{
  "d_model": 160,
  "n_kv_head": 5,
  "d_mlp": 960,
  "activation": "tanh_gelu",
  "norm_eps": 1e-05,
  "positions": "learned",
  "qk_norm": false,
  "init": "uniform",
  "init_std_qkv": 0.0546,
  "init_std_o": 0.0,
  "optimizer": "soap_variant",
  "decay_fraction": 0.685,
  "decay_shape": "sqrt",
  "seq_len": 512,
  "train_tokens": 219500000
}
Each number is 500 + 25 x the weight over its row's rms, rounded and kept within 0 to 999. Layers, rows and columns count from 0. Numbers have three digits each. The size before them is the row's rms in percent of the matrix's.

# up: layer 7 MLP up, 960x160, rms 0.202, rows 822-903, columns 80-159
# down: layer 7 MLP down (transposed), 960x160, rms 0.182, rows 822-902, columns 80-159
up822 104:479492515487460500501529507511536521529451520568521478544482504489489489499468544507483515518492494518550480491542541472495540527513458481518465503527528477507496511483439488464509491516523494513540506504529457531505515501545521490534524540
down822 096:443510480543479505476533484472501473525563512536532503524525462477496477493473474514475534528523518533465513475514496510503493535516520469534474529506517495500548542502491519481512539498511473488522510515503493546514516462500540524467498514
up823 106:480461502455471493524539491454530449490522470529501496515499518489455477516491510565538517504470500489510457496489530517503508526519483518496494509516483501474477478511495503477508467516545496493514536536494475489549480536487543508480541510
down823 094:535475500508482520498499521528495486515455508497493508522500523468486459541483471485458513520490561514507522506497558456518499516485481572490522515517482523514475480533536488535487522535517465542522457505513510547463496496470517547483543509
up824 095:524497473516498496475502481495487521465486484487530503488529526518495542482437492468502507500509535502544529482471504522506527499492495487522546459517460456487468490463514526506521516499462536476477506505521530508497519485477482507525530504
down824 089:529473534525563500500492492484480464533526491527487504529465507454533489477492516518507524479513498491515470493537493531451526533510521516472535529506528515504504472481524514482473511467522487513493466520472504473464456469444519477466522494
up825 096:472478500546499538508526525512500479507464503530522494463463464524525545502508516509522508478487537520458495532483522499504508495458464494499517497484513463506534462501474456540488503507491497504490497489467488505512488520504519464484516518
down825 097:518530498507523442474496535485501518492512498558500492480504518521522488482457502525474430505496509535539474450520495493525523489506501541542494463470453515472483566481531498505490491488481499482473460529525480526507518484491525517457502506
up826 116:521491531510476486472515541470474481486505569503463528477529463450510527478502532493498525501474558507501514445502506506465483455487493477493480517532500447560509434489496495511520477494469516512498496502501528497479509489483452489476457510
down826 127:494501511468500530510492502467507509519477522508524511494555480517503534510502490493492474468555534490459539442521510492486506532472508501531511508488447493482512514487488529471511501517475551487491540529506503509539533526544528524532522461
up827 104:517515514512464487507534501499522479530531464492492520530513482481504475478517481475492473518508534482504495494490496495478497503440532492499499502439507505498516483490442498501535482489486477493496495579453511511512500482510523525487474519
down827 108:533473512500518468474470509552528459510490510497485488487456546467530501526480499536475467513553502476492498496467479502487496518517529520469492496486486514489475474506489495491536512531512499453501491557538568531483510480544505491493450500
up828 103:495483514501525518520508490474527497536527532483513477521516515478468471491469525499464523530517524494483505502499516509544515485478521467473479475518496533525490477514443433473462479535489502526504492498524469530530504531465476508512464557
down828 094:517481497484536518490480509487499470485463479471531510454465514510523470493533498530509485500502422523524498467492489482467505486509522510465506556481484488507459527521533540450509489533494458508501473501489492495487479501508482484464489485
up829 110:483496530498515527517441505435500486525523496495479448450503494476537506481483492517503502534525525540501472516495555477539527525560477498520505500478489495501499497494514464506510479503474531477536513540569475537480517498484501521522499455
down829 110:538503528483505554490455487500494512502463505498507509482485502469527514486482474470504481507503472489525478500485517525515478472500540503522489534471502503528514534509479523550501513489507523509508485462481540505509509508506479544492521537
up830 109:525522475507485517463493545524512477518488526508481494496494514442505521489509533520527518523528524504539531479464488521481476471515546527483459537545485485515488498503507473505500493506498478483532540505491522529495493482536474493489481486
down830 104:454514516445474521512482527534492512488499521495493511498466525496499519527496481503490494482559496536463484472486481482524502495555497493541525439474450486488492456518519483470500519487520526529492494514523458474471457540483517477483508493
up831 096:489508549529505455524490472514507538481482539540433500479493528488489503539505502479477507457470497478515512524499500485469509509487492494542515499495534492496508497503466468527541486525512505515454479525508491533512508514504501514498514505
down831 086:504495524462516465501476478527479518509516471471457538538472517488508505480496538511519496507490509491472500514487463521529491497494544537480493549533515515484488514524497499501428535483501499483525501464517481517496494517501498481530503504
up832 094:557503525512484505495478520515468513488477476485514573492485522512512473466483501457482492492475538489525515478504499490511528544472445478523482466486506528495508482488501463517506494470463504470511516486523507479481471449505481511504484512
down832 093:504560494522474508457478510516502480509497505527480479523487512485518495448475468512531516550544477493483495535480509481496457475462513501535523502482479501486549538494500495443485474435516471517487498502473528543557501510531517483505530509
up833 107:496487510475456496552520483484524466473524488528509484482500499468466453524514495490476519491468544522446546496511498513490470474527507536531501504503493510509505504526467491497487512516495516512467503480483527523501498513489494497469444464
down833 100:520528530518506499454487515489496540467462493522491492506482482493471496474498477529505539482544531486495486485467484508493484509546520497515480544498460511503466514484471524481578499538550487494519490485464548495485520521505524521536481540
up834 098:555505508517455524528467520477504494514515492510494483470467521535540499532479480511520514525477507496480521500479484495455465507536468494466488489474517477501520536525480487459484488475472506510474490491525548538457509490454488474471430525
down834 095:478480508484483521465512496533515542482495490461504524504516458507486516486462498486513449485516531465514512475533494532492541455491522493539483507518455504509450495449513532512519511506473554526516512543489480481504491545501539488493515470
up835 093:487484469491486537525444505480496501538444496498498516500497487492492520487481507524527538503530476529541533512503518488509483463467454497484475544511497529512504424493490500488452552492540493515477498494530481466535499514505535499512495486
down835 092:518494428521518479470541497443533486490503488545455539545487493497467483475442490507488494506492515483516504487578484505503507483475521512484547466548477526481485499509512509508523506476542533504501527457544501516530478478467535520466493519
up836 092:473454522544514477516481530470458509498495492524478498526541483506480515517508513461484488478498540489486480485512522499555500477458499487475497532480509435454482467517503527494533533504475480531474491521513481501455498527414496543468515493
down836 091:503450486503474490502478540475498523494512518529457457530536505507467484474530485429482516483491500525503537513515517490515472494493469484498551516473540519490454473510541474518458505514495488485500489514510524491481555496511490527496444468
up837 099:489496505522515451551490542524532464478463490485513529526477495520506490484491515510503461551468486514525520491491522502447516458510412506476465513506479501524528495473515516511467485456493513503483509516457497471500481448505492455512508552
down837 105:485535522514499495519515524543527519456481490487486525490499488481529502445513477483483467499505470508577516523487520465495481523535520498507501484572521485482511515524525484534509506441498443504526475549497477462517479487510484506469501508
up838 094:481508525501472498506487486533502560466467519485502488477511450513506491546484506457561517492516484508495526466474491483480467529507483485506501480495494444543529495511537548540521507582476509474513509466494499514478476440478500501494510524
down838 098:504474457476519519467543468525469468471511502508551494461548531489482479491485512477499503501533546490497526500517487502494495503517524519481520472507521545497518496530495494539519499471493456537501484561489537475513469491500490528522479515
up839 103:529534468455512478557518506491486459508500492494450481465538501530484553500537508538511502509522508530495522481537486494483439510502540519497463550479499495542506459485503484491489487481493481487489567504490490506479477463502505527482489490
down839 103:503540498506493477491470461479489515550493529434530545525495497504522497541490520502502521534534522492495500529454456516506517476534469508455523531521459491519471483475476492518546501496509490539514476492487518483495519477463517477461477467
up840 095:493491477482497502472511519504560492501516515526476514475493488453471462455491543495481537502487538513481482517529488508503473523449502519528447472471489494527555494525506504546493494473515522466496521492488500467488475458479531498484499489
down840 091:484529498529494491528488506533516520468503464453506486513492526503518511543486498526487484540544497462469513504469508517516519524518518525472511467515495551488504487423515498473526517461516547498510540468460507547499521528528467473540530522
up841 106:520539533519526450528491504521505482473530491476482526495515498503480485538478508569495508502481515467529461483487508458503462554531459511502472521490515453498534499525501479530529478516508485502517512500496507523482532517503481527492485508
down841 102:535504495506512503521500534461514467529499494516425515462494480492493525444569462458502474516470482489520488503495510540528495522547485525516485503511488528449449497525506546496493503526503479447483487520466482484544452513520498499465517508
up842 082:497523465546488518535476528459540524496476497508496500485487511517547501531499518540533510509498560502507511530503516487505509530517502463536512479485478520511502501552480517481528467512495491471551536496478498529485468553510482523486506492
down842 088:464459451483467510502488557502460516503506522501536474510519528557480499494489510436481496505491485473490433500473542497482499545487528522472500491515525526467500508481471524480503476516444493474498511530485505494503534483523496507525505516
up843 103:499487493469533514511488513498491484510510490483479480447501504572492500522492465496508446577496528488490491499543507501499555512524510535481517509497512526478516460504545526514490467485477496511504457483484541502500492482507526495549479522
down843 093:512477505510491537500499488508490455551508524486523501485507527476473504446434473476509521508513509524487501496509534499512451501477508516503537520505483447491497477531494526535492466528441499471468455492465485499527475542523508523460478485
up844 105:502502515483523493489458515511519500478490508496497461513483554496539521510529431479533499513500534472509553461537529500504543552460524487527514530466497531480499523509467513479524520488521557491464519490510535488477501503507488508517516510
down844 101:512500553521477495499501544482463484498540515514463516514515461516471523489483472495469498435506482503461493520518462451534479525550497523482496526527548461524494521498463484485502497501506525538488513480515530509491488489531529533481554484
up845 105:445498523473537550524494530492517555531551501524501504513470492529504474511482486508485476464482505499515454493458514466493525529487482476495517497521478496513537474473501434458526471524473478475487487478503488522513463535507473492507518522
down845 108:520509476490491493494538479514523484467525508445477490483512478525460535485476519490478480529459474487442513484480510476537488513498540505562523512475443501511493486505520471501530456484505515532503487497528517478509539498481488486503508506
up846 102:487509512497518505494510473473536532455466538495501485513524514523507506527498489486490516507490485503463514488480466501538492506486504533500471533480493503533520523503490558448484475503540448448516504485532509558510444490488531459536544517
down846 098:535475480467470502502507493528518482532507447482502521447517520512490532519507487483463492529500497490536450511519459505529512478495495544445479456474488447466480483535480516542464508462500468468472491523516490505482456467545491504499492480
up847 107:504477485474499516544464529485510475510539536488545499526514520526473507534517513530538519507468507501504488493444496511492466510537450504491477566498504461525502525468469484520516535493489512500476463494552468471532501441504511512496503489
down847 112:533519496465455525482479492479459504469510505467551465490478539533471465541500511512487499492488467469509472512493513499501475529481515481488517488512500581506488504464518556524493505509512513529483485522521499482504502468471477510508503457
up848 107:515542511513539489521498490474498544451466479498470538433504518452468487511480526468495470511551513464513462488514497511484496513508495499438457520521480486460502514480500481509462514508492525527492503503490488480512475513480514480482523478
down848 109:504521499492480497557475521429566497520512545511443495533520535484506510485472492539510488486469522488527466472489498499563447473486498505509488491522527525487504522524462500471462491535476518449513455507481506486472512508464488534473520532
up849 082:500495478469523499455489468529478521521539430484533495507499528468466529516509481477578469463491524476522518516501517479486490476496516501521510485533496502472514478494479485527547532457477476463512497450523539484496486530510505527484489475
down849 079:467540501469544491495474505491482492516502514488484452491511524492444503468507505508432499537525480527524499526460478494548494512521490498479469503482506515465475496499510499512495510493477494541476509513520477479515495468467506489485478522
up850 112:520499471512550530465490507489525518518507549484509517482479484527526531496480527510481488476542516517476539516452529490503485511507531514463470506458490553527523504486517455471541492514489480495510493535503501523515490542495530488539497469
down850 103:490477475509506510532514474507513487482520507510539484441480493497511472485531473506510452537539472519512526488533513438487458470476520511500509524510502485466485510488507504467482494493481515502499513522504538530539474493525486533532472495
up851 100:509495501537509513498533486464542456487506547512504497534495477437521535510472506523505521499499492467533525522533501544478472499541485515477496501502520485468497447521540509461515517479501490484511521509488504493497462515521458468517444548
down851 088:474470537509491510542498458543524502490491531495478500473498464564513530484532527525535499519552498534511510484502522486522531525495524494540510488457465519535507507524514536449517515525470551531529485542484518496457454507495492529503518505
up852 101:520478490481497498493495471507497505513515567472479516504523474525506493508492451551499538482497512526508519493474457492489501488451507486481500509508493484492458500473513417534492544504477509467460493553508502523496517524462472536491461490
down852 097:534552496528514527491482482438535520496457504511449482492449518474493523499545563482477458504487518546462490517462436522532535500509497489537505532485494460501442501507457515546488508517523459513495511500528498508473521506508481505483534454
up853 106:563486516517530441479500577544480502524492506478491471459493468471492531490511526509517493512479506494517489495497490504502492509526467486504438505540535498481480497497480462507483448550498521475491516507494540492543483526466465516509500501
down853 106:479525480500509523483486485517454502522496484535525526486544469491553491489471512466534477491523452492444539495504522507489475491527524541528532495469527542531472488513475537524493490483557507520504468496522479514507482481468469484495504499
up854 093:477489519517503544478490425489522465509546525480484488486486529527485520476468536470505524528522548513514480493517525466542466472475521452496510471513486521505483474501482551499440524559473507489475492536524509533519497507493491493483476495
down854 092:459466492496496506495516512481457511489456490491520516525488434493491489491488491520538493533501481497473538455491504504529471506545501448496530551504502567511519503468502511466503495482504478498510515498492475496479536482526513474517532487
up855 101:511516493502522498498516504536527456515490509502541489520488479495511512442478527503456482529522448530499499479526498465499512516523515485482491438525553488506501503507507429494505492501538501506534519548472495460489472542474492487500524524
down855 094:457501519507486506499569497517482529555480474474530503540533511533505497498467472518486498507497501510506483490496497486498469496545511512487511488504492480512502486485516509533503517470508505536516526504496510508498481498483507519524504541
up856 112:483464482498446452495522500485519520482533502503487485489505471492525506489517479540499474492470504479482513461503474469515444524532507517502451552491540519497501504506519520501521510523515511480489516549541498489511519487483522495462500515
down856 108:458492462496517515477515503488473475513496529529498467461536505515529529481451470496533493486515493469484508480505497507479443535496531476457487505521527515574511466467512478503514474503487485530480498500534528445479466461468526495516507490
up857 109:474490542500451518432530518498517453463516473522500478495480575459500497455536478484574524533551526509501488511504514486519497465515538510510473484537533511486480518486515473507506463518482509492492516503484491524507504532503490494486511493
down857 112:508505514508486484478455477523519521513495475475500471427526583545477518489528514498502551518482536520530509523529480517499496496510532466504527463495484498514513478512505494467472492468510494493494501497462501495522469510506523535505479515
up858 107:490507539510506500486463516491510534525511512529527466497483505519475550470499473492506489453461537523486478517471480525452510474497495526516463495550511546549464499505463501485504515484492478522479474553494483489519528523531498543527457524
down858 093:508515546503454492510490492508497539459486543513505503497470448506531484524503444532505464521493553537478506519544496514498461513532485491525529483511465480527511504469521489519534520550524475490528466476519482477514517496528500472513507531
up859 102:499483531539533507497469458484503517491415523487481481546497473482480510444506506504512515508461471509492488496511469513501522518507453496480479501503468528467482478507493524474505546500499465509524497501519498502523485517510467476516498515
down859 105:496468515490546480466499494491467496517496464509531458461503510483461480517483507512506504541517490468541489509502525495500522496528489487489473516433545457472502538502478523489464487477476448523469491571477473490521502508451452517547514460
up860 119:504495566500519493484495485473512539493508522524499468498472463526487467527510487514532534503452566490489493526497509502434488478471468540499494476478508514501515483518453488547491491517463508512456512496507479531485495458525490495543474471
down860 084:512496540495464492485466503522506525474512520542540496480485477494480525478496494492504485496503618512492509527525494488478510495508527475507503477493495481519501512477490460525513520495491467491521494482530492504513509517557487499510502477
up861 104:507475512535517456458536487499513509506502509482493500497487460516461505476518523525524474530531535489494510499555476498451491507533503499501490520543478520485514485505584491541488494516493499539524532476509473471483497493497540499528495555
down861 106:502473450520491509473530477510494481492541469509512485499487426495489517472521498508500515539498477480510527521529527485518476510537481490505506537485473436477473493514490555468473475470481492509473470486493480471489503488546482497505536469
up862 092:521491513513528535531511483483451462506492497528501479452498478485514490451479481488523465533530507490488532488524502455454507501531474529490505520535534458454506521479482483516503480517447485514493474506504468530504461454508495501541490521
down862 084:470545468493507509482492487520498511443482510525526533463504454505491493535475472500515492521472476560500509561460468481500472529494562495505525474512482535513509502477507501526496499488524508509492516550521538488515461489562487513497507497
up863 093:491547439472492496484498498468551469521492488530517515436500507502507533495490504528472443495513529501493499494494552476487483506487517524476509455508449513520538515465488488458459517480466524522498501510493524481566481519464511505498554469
down863 091:511485505516509487497489495480491498481507471484537481506545495490479496504471496484481492528517515525540506526495486523480477522521503505514544561520495486488518484463447524497521494495523513501496520463470494576487502490487489490477522480
up864 093:471477519468504467528506484534507494503495423520483516486495486485501450446488506522503467499484506497488493521552546511483505514472510478552506536509549544482490527505482512509486496526481488466505516498522464468495517481500526491493556498
down864 097:452452492489496502506490482505499499523475517511487506516494506422452490473520470479488478530529479529468477468484498479504525518445540468512519489500527520507498501509515476490535530480512482487502474527472471517535505530505474543501500468
up865 098:482485483480495496510483494508523478442483527505465468502525550542481514477481515528482467524469475451483507502519474499453521475535504466488493534491511487543547489527506496520497531513469544457503508506504487540525468503535516524492507523
down865 094:545476479502525537490471499519482506459539488480521522464508499488484467513481522499457525522521450505489536534491483503483502484490501468474541461546499514474468493476538481504492507506489504509517495547524517523473500517521524521528488488
up866 096:484482509478497520478490467500527522517511535522500507523541478498490514512505488487500526505505495470460513541479551491510504525487481545533485476483487492509518482474492524471488484504527453540543483522457472502468494516508531478499485501
down866 089:504471478485476512472539471509497521533477517513531491492530492557513537471530494514504472530517459501508465467502457498527488492507524508496508487508462509491464562517469443471472540453490503489474506510502491505520495526522491442534517499
up867 059:517481504468396498478471510433500480468478565552480521514468510466454544452510528499502461503482527527487504511512539488512512501510526494488477520487482523483528505511536527472463531479514492480504503477495490475507499514471489521485510525
down867 066:489480525467609505515517473540543517506484471506509475480494480477501500534458484518517541519521552488499486543503483486516454508485477479495522495503524520531481473480484441520514500487523525510495503521523473538533520482526500522518518506
up868 093:441490470518539526529553513470520534492531479512492523499541555494458505469488551509484486504497479488498479536539510469495544544510515496501484520447523490524542479518519521516510479489457512503477492523507482512519463541494482501501500481
down868 084:514473499468504499429513531522492498485504542501541539521546499507452502518480534512496486491522549523503495531473483493524498439477485513495494452474472525488519496513523483515519521539535504485511474500456523496540474523491551472509474492
up869 080:520502516500498474526520497501510523490484481436510485471517489510522484516496469497500515481469499516474526461477475489504496485508490527499453500539506499473454536492484505512490483473497558497473510501535513505502540494475457540498506480
down869 085:500534427483524513506513509550478522491472534488550486474503526455502516478527500505472517494467499574493488470447517464483565498503505488478507498481533505497494496486525525491510486530521456530513474490483556500536494521545502498452474485
up870 104:486468540437479509507529459460519528530469528469490481471516516523473541494492505462482504530504503491531564504508537460516483530520504473503488471505487498492480492513488500524466511494498507508474516495527472525429535520480475505508459471
down870 098:501457499513495510485512528481494517521510529528517535498505473513467516486475438507502484480526504558512485467484549517502469497446511457526486492516492520514504485511513487494499493517515506514519477507490558514513466499524519529522501532
up871 093:543456504504472448460493472504479486520520515512497492497486487489504467524480484510511530462520535521534513540503495502503556497541492503469507506485501500525486519482446492489516529506512489495473516528544496531466502504534501507486508455
down871 090:484541494472506518486517487482517491517482473442427538478533477518455518515523496469530472487465470539468501512538469493498535537526526493462518522525511506454495505505490507472497478486455554486491496505517527497504534515473501496533502450
up872 101:534543538491505495484472498533522506507521533488462496485515460523482460498460493533493552509505572523479478505468497492499510528483491505485500477536496503516503488501489488495495522483515530481508494530472503515448468518486478497482494501
down872 095:532487476482501558545466508462502516498509489461476476476523489541463540485505551472495508493477503481472541497504511527532527540524484482471481533449500487460507451507533480484494507517533541478522511506486478496469508500498505471501496518
up873 099:480575497429423500483523530503507516509464487503460488496480504525512480478517505486532512505491542534506497489487532487533473519486533526491522483521470500505479532497525532485481516498517475471474496511478521517498507484496439502495488557
down873 099:492482512527475517494537509546486524479505457495495484541506494474480463490465515488530457472481522503523531494547509511525481515526495488476541499541541509507513496493523530475527505479469508472477520479484541507515469508575506508508495514
up874 100:460520519489528508477512484521496484541481469518511549466476504550528533507486519519483509495504486554556451503558480497517466478513527532549462475500495504478518541508498504489490464505522511549482465467483487489490501501554529462512528495
down874 096:482481565505490464470448541498530487504487482518491550489530504502466532518494461447471496513520521511478515465503466513506481512497497518525510467542534493531469457516531512504496492479499521474499544482543542550469471522544471497515505488
up875 104:520454462517495507496519511513533476511476553541476501556488486509477508507528488485496499454534487503534478527478531517470532506491522516492484487484484466481483489464510554515473503494525474556542527450493496501472492529485499509533484512
down875 118:470538520517535487517473513547527522528474487495495484513487504508518502512499496491496480539492502508529498520527538557469516514469505503554499480451505435554514490456484536509487544451514495530494534502559503492496474524539533439499473474
up876 102:520484544549499511536511476529532482474505534491494471478529471509520504488474530515521499511487486493508550482477500524476521491511513500565499518535505477494484496487534463505471438497495577499493490456476479500534495490469515498467534527
down876 102:512515495536513490508519537482500443522560524519462453521512499494498532555513490504451499504527484518515502513491538513508520510507493526502512498465505502542494518523497468481523553477499496513507520477503446505523465528522517475483501492
up877 103:535508513492519440468482478496504513503520484534494531442512480501450487492548498496536525521468470516493511482522491474517462487516503517508457469456469520517533479477505532506480533494501509489537526479545545478496493482503532506557521460
down877 110:536503502494499494528517507503556502514467507488489512488506469505430497494507513496515482515484455509511495531538491532453458542499492517533486467503481505469523517503562521496487540496474491494526519484481505539476460551519501515497515504
up878 097:510489492524540490523497495507519491496503506530459476466469473461515541462469510531472461521537509523475488478481470452510505501478517514475505501494504498474482512540484504444506501498506483471548469492494511449481519460473486511520432533
down878 102:494542518535467525490488491505509509555486550493485502515556533503479481507519518517528541525508521540445489473471480496526465514496539518559512481517513528467540507507511476523514482491470504497471506482504571536487524536524531512500469490
up879 079:501489522525502500531470484478474495505460515548467497514473489448493523497500494514516520549524502495474509505538502544498504557473482569514474474504521512522532502479506508497469509470546564482492488503482466488495500502465472496480463511
down879 073:501527496483485503473546527499518538510532544566520506473478527491502511482505486515489528537517522498509473490473496514517477461510511458473504511499514476481460529522513510526535519542474517504543508512529522494507498530515499501498528513
up880 092:499473505475465472559457492476506478478496493484474522480538477498530511512487495495504483548472532518495502425503544511491528528517538526486466488479471458477512508470504549520480499497509481502528511447498526473550445504511486484522498485
down880 095:473545492507539481450506490483522474505533468477482465456525511528514499492532502516553534531516450547484497462525503479484452449456493480498491487466508520524506512560509470465529462525517493511484440505539496465520553540522529493515489501
up881 099:492509496499475539507481513466506500467474483532490503496441477464486488475528510534477486491512538484497514516504491478502479479529480510473524470509480471535505529474486502486521491500509503537521439524550475477504476484470500504513478451
down881 102:529528521509515469502497509495538535476500545501504467532528474502513477496516529463502488502503524491475487495500482528469503515495509520494450491486515466494522506492498468487544480532484501528507503492511492552523503453530554478514511485
up882 097:541512538516476468528515497518513463492510507497519460488455518501479499495499494531535520491519487536497522530551464529536512516484489533524484522477532480500497456512489469500498504517538503503482512499545448497464501510531469483544486547
down882 091:457450507526473479491504512485490498437487513551484513464558523486468509485520449486519466515494522496478511490490520514493493459511519480497474509478465486506463528482506542535491525497551499518502512482481502514478535486561494520479533489
up883 097:476530480493495503502468520501498531503504525486450466512530518525535471504492520482527502450538520517558520546508501451501506490477527470468483488529494504514470467490480493480500476493479472472462465510458479466565508493505483487516482537
down883 098:482457494552476475502452510502449526486437512509547465501542502483490477489461519484492531484484500531517482497479524529520542503557489480482511499507509510475491508510503557526457502506504524489549491524516477536481538478483515495461422498
up884 094:471443527491511527465523506465527482507528527446486521467535483491540489522477503508476523476472513512481487503517515501510519533503535502492454476480500478498501504477488507506463518527476491513476515508459443481503527548493544516471524511
down884 095:510502476524507497561503496544491513479481515484533487501486497538487503494471482510493540471516507548463496505471535528542531521510524487508517497541573483479511495508498469550488508511509492512479483488498563535502498519484522513480529500
up885 101:515519473468491497477506528491501509482490487484517502511483457490534514531537513527487481490489534513496557456499520475509445507478558494521464516519479476487484468535519543493484517478496503507485486511498529510518512494522472510561503522
down885 104:488468521469460457511557477512470508512513486476518499473494500472539474558553511481485499521500480489527489510529520490464532525506476432510524464467504497546512513501478537477536524454543491474498483466506478498478471490496545526552500460
up886 101:492532509511497495489491473507501512498459553505477516492523520504503528528475573467493467525511500479558537480507520483513497489512519563507492515486505524505449492471541510501493554505472462481536493498496489520475530498470492515528525495
down886 113:488493483511503535505473498550485502489501513530559516497487478526519454482507503461504478432521503475458474517485519486487489514508498458476524501520501481495473518462528502503511431472507543496506489496530535458514455508489523495451510483
up887 099:524490550497521470539533515506498496504475492495479499532488504501487480455506484437525519514465518497525518511487489508476496522501472492466446541519467492475547528491495468520451480543474552508522496506485531541503492470519520514468462522
down887 099:493518525478481493451504531492515517521520501546485470487456524521479489489516470493532504501501453550470457478490539501514500492511490511536468510525461448509482510540471504504542484521477499516476493486495458517501506507548493478511499487
up888 104:462502552530443504498508506496515473509535473463542549525508527421490517565533484474534496502489502511543472507557520496482515519495505568490543524492521534517501473478549506548498482475484514531503495515494503496503481525531495524484491531
down888 101:468534499498505554465517486526490540487486440491496484471456531558457499491460549494472559541507512507491508506477483484548505539486462508511502520510543528440463483490472473474467548526455469492511498515506528485484485519471492514491508499
up889 097:467518509484543480482521509441512458484477519500502504520554539472478498510493485494476509527503542477469460503480519522494521522492480500530493480493545508519572491520519481460488471508518465480512487494538518525482495529488518554500532486
down889 095:522515486513486488512496526491480488496496519495513531434449450531451483497517488484464469511458533512466502526499482438506474532473502500520541491452525492487500507536524481510510540462500471496486463475504526540520520455528503496456497472
up890 096:523504486525500484479492465523484488482521496536494471499491444458488478448496515503465490559494503468480511490501495490499485493509471524480485511502513506497478509497535502521492533474477523475536480501479478485537451500509526490519519547
down890 093:493526473521524491497420482506471535535496535486508489517483465454517533499485517492504535505526477536487439519455468510511514499512537508508528519539527535475526506472469534452505523492532498530486476471471509476484504460483477431493504501
up891 100:473502551495488505478522504483535508490512442480521505532493503485496479484538519483530576531507530488489531508526533439486482532442504504517562498487482511478487513500500495544488510548526468506537515483515502466479496478453447515473486514
down891 095:496502479501526534492532488527463532446490486518514519507456507497505465482511499524528556470521489457532494496477517520474542452528532480475536459480468498510498478489517519448491478516504504460481515489511457525514470472551531539515481541
up892 104:533510456498444525467504499523497503533455506549525550478486531523484482509510493506503480467511501521518481505494500468521484509516518479490471497457495489534516531512496508469539501502458482462510466512473479495495494506449545519543503505
down892 103:458529500504529460502510507518484466528460509546507519503527508537447520495489446477481499477518457489496501544515512517522500504539500527475528474483521547477516474455489536488511504493510508512465490492545519462484461532525489537480465469
up893 094:474479529501482542515474533466515495460484526524469516481526561505517506484539469476490568479495561490489538520499549494477483484499501503531506528467502468517496496509484545517502468530454517483525505516520524537492475484474439535528493525
down893 098:503482503517463436467468468465499494489510502492530514476521526480494486489497533522466479512492509498489428445497491484509510494516463460503504486513549466530539508507492500480564460494509553508449532461443468532511506514510505520485504530
up894 106:499499496505503515523490500489483470477487502527517440519477498482483536484511543490518448506452490509489480556481523494512502523489495544523469482520514459502498466537494537515503537523496474479456522499484476540521516500465462509531492474
down894 104:489492465492513467498484495465513494512526507530499530500555490450522469487473465496494511514485504512546519452509453472453513479479502499497516564531509462502464531477476520508495540494551525505521485530540487465518531472489540475479528464
up895 094:488485509492494517512448469485502456520533500522482504457476456459470454466500493506527489491479561473514514500465544531474493503489517496524515498509544470482481500522486479476522533508477559482555510480513556500511505503448516493486516482
down895 100:527504520479471510473490530487473489483484488477497486517486467469516513475504502493481506529498466512509482524496518501514527554490520500485521445506481465517521511500498525515502532508497520495517471501554454495486491501531446502505475520
up896 104:509510536514474501490499513488536481482483462519474478468497527479489517542527493504511463483495515466502492480550492530494438506471448515476507476463507525517519466470495516513500499535544534503541529514476500419481451569507490533480479513
down896 108:501451512504495505488490495533461558513517492518535484497530497553553492506460534463511497513546494539487534501479518519487499480479478480515474508493484533521560472496548520472502530498513550531496504484505503473477511483523485496463513494
up897 102:488479495519475519531517471470492535490453541545503478499475508501531492530487560464516484475469488484491516465497503499521470537500482476481494472518482497471488488521490514455497501502525470472510530541497520501477513519523494469520506501
down897 106:472515524515483509493523466537501481521532495508544532557550473510476481450486467525509498516528530458547515504479515497497519492452512518492542517452490493510508496494465551549513496432499486504521506511471524505478475510460477554487491520
up898 103:520538537493489472502481498493496515516526501488447550495501498526460531475529565538497486470500524506531472511479492508498477537438543521512474502485468494493517493470487522475472480490481514471493530493493487526521447473510508504489505526
down898 105:452488485529486509530495497493525469491506528465506511515515490489530459478507502433528520478554489482532469507513503493526509459496527469476500485532481457505506483485524468536492541499500533459508504501481501504536510495484470508481526500
up899 111:532503496489501489492497539517520475462494498513486492518480520524504513522536521511475498463464488492510448458472497506454430504504476484499505507539454468550488500546526492510482524525486490520528502499542504503499488495509416525517537476
down899 102:489479557501508492477532513476473468506509503489497502510546459487450536480483485470507528551542457476475488494464472529470497501503485494510506504497485514480464498494521501486466517480498482498522454492469505448533466568532500528515552495
up900 095:460550512528466511525491498512509469503485501508483495467489488497523499506462517529528511513466471475550484497515513495517482471482499476482471533504486480492488498531539472543479505537493555464491508477520565522532522518504456493504468535
down900 098:521541522501492508498485551501510501536470529495485481512475535521548458470494491509496486497521495483526486500519527485529542533500483532514521559488509500517439541552501463488514488498494512462502453507471489525476501516478526469522439481
up901 102:513496492492469505529484504536517473482460524505485483522480534526464478521471506501499482505492533539488509487526474498474556526416526515516512527511575486470508514550520492495517479535477495520464502522488496490468466514458505495483484500
down901 097:544534525463483491480473500543556507509472506475515506492522484500541487483513530507520476509487478523492534482519528522496516495465512516532487525498523472457529522503500528466520475489511523493483522524547494540522499521522510512512522456
up902 094:505509503503481518469509468520495525537485546487500497495473505464530504562478493502541491444493517533455489542497542513475489449553496527503475520489528493544535484554491509509533484475503490475502494511510464509509511565463504464506492486
down902 103:471480502487502456491506502510514512466468531501519526478491507532457467486532485524464485493538482478497516442499495517570509519463498521530508470497499519472494444514505467502486494533487447504437526499484482466547531506504483492523513522
up903 095:492485483535499485491495527513506457536536536532525525465479523487476500486482543500480514483494482467506483500492534544496539458515476532540502520520520484502546503454517474503501445505490501483453512482514490512471527509544491517512519477